config = dict(
    norm_place='pre',
    positions='rope',
    rope_base=10000.0,
    attn_scale=0.125,
    bias='none',
    parallel_block=False,
    init_std_down=0.00298,
    doc_mask=False,
    dataset='wikipedia_en',
)
Each number is 200 + 30 x the weight over its row's rms, rounded and kept within 0 to 999. Layers, rows and columns count from 0. The size before them is the row's rms in percent of the matrix's.

# up: layer 2 MLP up, 1792x448, rms 0.0694, rows 483-494, columns 168-223
# down: layer 2 MLP down (transposed), 1792x448, rms 0.0582, rows 483-494, columns 168-223
up483,097,169,215,206,142,231,176,237,165,183,235,257,183,191,211,234,227,209,189,269,217,178,178,207,200,145,154,232,160,173,232,177,197,180,174,143,201,172,180,162,153,186,222,174,244,206,211,229,193,227,200,233,189,228,184,163,243
down483,094,226,182,176,185,161,225,146,216,193,205,224,189,214,199,204,158,164,254,152,191,175,197,169,187,129,211,220,219,204,185,186,241,233,176,222,180,181,182,244,188,226,121,211,180,225,246,207,212,221,238,160,204,183,213,243,162
up484,099,212,247,207,166,163,191,232,180,164,206,216,178,157,188,181,216,223,211,265,168,226,220,190,190,195,178,188,195,233,194,231,177,188,180,193,135,199,184,165,185,179,138,188,210,168,204,205,186,132,215,217,181,179,201,152,229
down484,093,208,287,191,199,162,230,205,199,181,191,168,203,160,219,189,170,182,202,166,197,208,201,205,196,190,186,148,218,163,192,201,180,192,184,184,177,220,220,192,196,162,167,175,242,211,183,240,201,192,190,199,237,201,184,200,210
up485,097,194,195,204,191,224,243,204,227,192,219,145,185,181,204,212,206,212,203,203,142,213,210,239,212,163,219,197,179,219,160,207,214,243,189,200,122,164,178,178,229,213,160,173,209,242,186,194,246,180,239,195,215,223,175,222,185
down485,101,204,243,244,199,221,168,237,160,194,234,183,161,171,223,124,244,219,201,209,137,233,169,194,231,179,221,179,152,205,145,204,114,170,233,218,174,198,225,239,126,235,160,189,219,231,202,219,202,250,178,241,210,256,190,192,197
up486,099,195,175,200,210,196,185,180,162,225,198,195,197,174,178,220,275,206,156,209,149,180,199,229,162,258,182,194,206,217,180,200,161,280,175,179,246,187,207,183,226,170,183,229,169,176,231,226,186,211,190,170,236,223,176,241,153
down486,101,227,192,197,178,182,215,152,216,201,155,206,217,156,169,141,165,230,182,198,164,181,187,221,239,174,168,253,223,202,176,161,200,236,196,201,185,151,201,198,217,209,216,253,197,180,187,193,298,195,205,208,224,171,200,223,141
up487,088,180,174,245,192,187,160,214,242,202,227,214,272,202,238,174,191,159,176,234,175,237,198,213,245,184,200,181,223,167,210,247,177,172,238,176,184,230,208,194,179,196,227,223,220,231,177,222,233,193,211,192,237,163,201,250,225
down487,093,179,214,215,186,183,154,125,180,186,230,184,236,213,228,185,203,206,207,158,244,181,198,210,220,162,184,189,216,279,210,142,210,209,199,244,218,164,228,193,211,203,205,207,205,187,213,187,187,184,167,226,171,210,187,149,161
up488,102,186,167,245,172,192,188,198,155,143,211,214,197,223,196,196,185,190,269,224,179,205,177,235,233,195,246,238,209,186,200,204,131,242,188,193,135,206,202,159,205,229,168,157,253,179,219,217,168,167,234,153,192,243,174,204,167
down488,096,161,204,184,264,243,259,214,198,203,243,185,189,199,191,175,227,158,137,161,172,172,209,177,221,212,209,123,219,216,204,236,245,152,172,251,235,228,160,168,199,248,221,195,251,187,224,198,218,178,237,227,198,178,240,178,160
up489,089,226,251,135,215,222,221,194,191,162,223,210,184,268,153,204,194,195,221,184,257,206,195,170,253,185,172,250,182,228,221,180,200,177,234,214,192,213,279,202,167,246,193,168,197,190,206,202,164,209,180,173,203,108,228,162,188
down489,099,155,192,201,170,170,138,173,205,190,171,140,202,228,200,204,230,174,193,200,193,213,207,187,172,154,228,213,215,169,171,193,231,192,257,195,223,219,161,209,247,160,211,210,129,246,206,162,237,167,184,225,209,238,167,252,229
up490,097,129,132,202,169,151,214,241,196,193,172,242,228,232,139,186,160,183,196,211,222,173,212,229,222,194,192,209,213,230,197,213,173,193,186,164,241,164,199,182,232,183,200,192,233,211,165,229,208,209,181,232,187,210,188,179,207
down490,098,162,163,157,141,272,169,212,198,203,235,212,224,193,186,201,217,211,223,180,172,210,187,216,169,204,203,164,221,217,170,191,195,227,166,193,232,223,163,210,180,222,213,247,237,194,247,141,223,176,191,214,205,166,151,154,207
up491,094,206,232,197,192,175,219,235,242,177,155,213,226,139,227,217,159,195,203,170,199,172,200,236,158,259,235,219,152,180,181,220,233,201,243,264,215,186,210,199,170,194,208,224,182,168,218,197,204,173,165,182,197,281,160,225,236
down491,095,225,213,177,222,188,167,199,256,202,189,207,186,219,180,177,205,221,228,146,206,191,244,173,263,221,191,194,232,256,215,180,184,179,207,183,130,172,203,211,196,202,194,223,190,217,193,237,174,250,220,180,206,196,224,212,302
up492,105,158,242,227,193,214,197,235,160,199,197,146,215,204,152,149,215,196,211,214,153,196,170,195,220,197,196,183,117,233,223,93,186,207,232,225,195,221,165,168,186,174,218,166,223,184,210,158,207,273,180,152,165,246,214,201,230
down492,096,219,199,174,220,151,215,134,143,184,211,191,190,196,165,181,162,162,196,150,165,181,269,168,176,191,193,159,201,231,183,196,183,204,199,227,208,262,220,212,167,209,205,233,196,228,189,289,189,146,209,206,191,192,186,201,225
up493,092,199,213,216,214,234,238,171,224,192,216,187,211,260,240,194,214,216,193,232,200,153,187,236,235,209,221,139,158,203,189,251,222,202,183,142,168,206,189,207,169,154,185,199,153,222,184,182,166,162,195,240,155,231,217,184,225
down493,098,180,200,215,200,195,207,129,196,185,219,194,177,207,169,219,256,225,243,195,175,204,187,178,251,229,190,166,171,194,148,207,189,195,196,199,228,212,204,178,220,227,189,256,231,164,221,233,173,198,162,243,225,235,149,230,192
up494,095,199,202,200,206,240,245,196,230,265,196,187,230,220,149,213,186,257,219,146,194,186,214,170,237,190,212,222,158,210,205,222,244,176,233,213,235,128,209,260,170,223,207,209,205,249,216,239,190,189,168,150,207,191,263,207,236
down494,096,187,203,195,173,200,185,246,181,177,214,220,216,213,204,184,164,199,249,249,170,181,213,182,136,226,208,221,169,177,165,170,215,188,212,205,210,190,199,174,146,227,210,211,186,138,109,185,159,166,224,172,189,208,160,145,175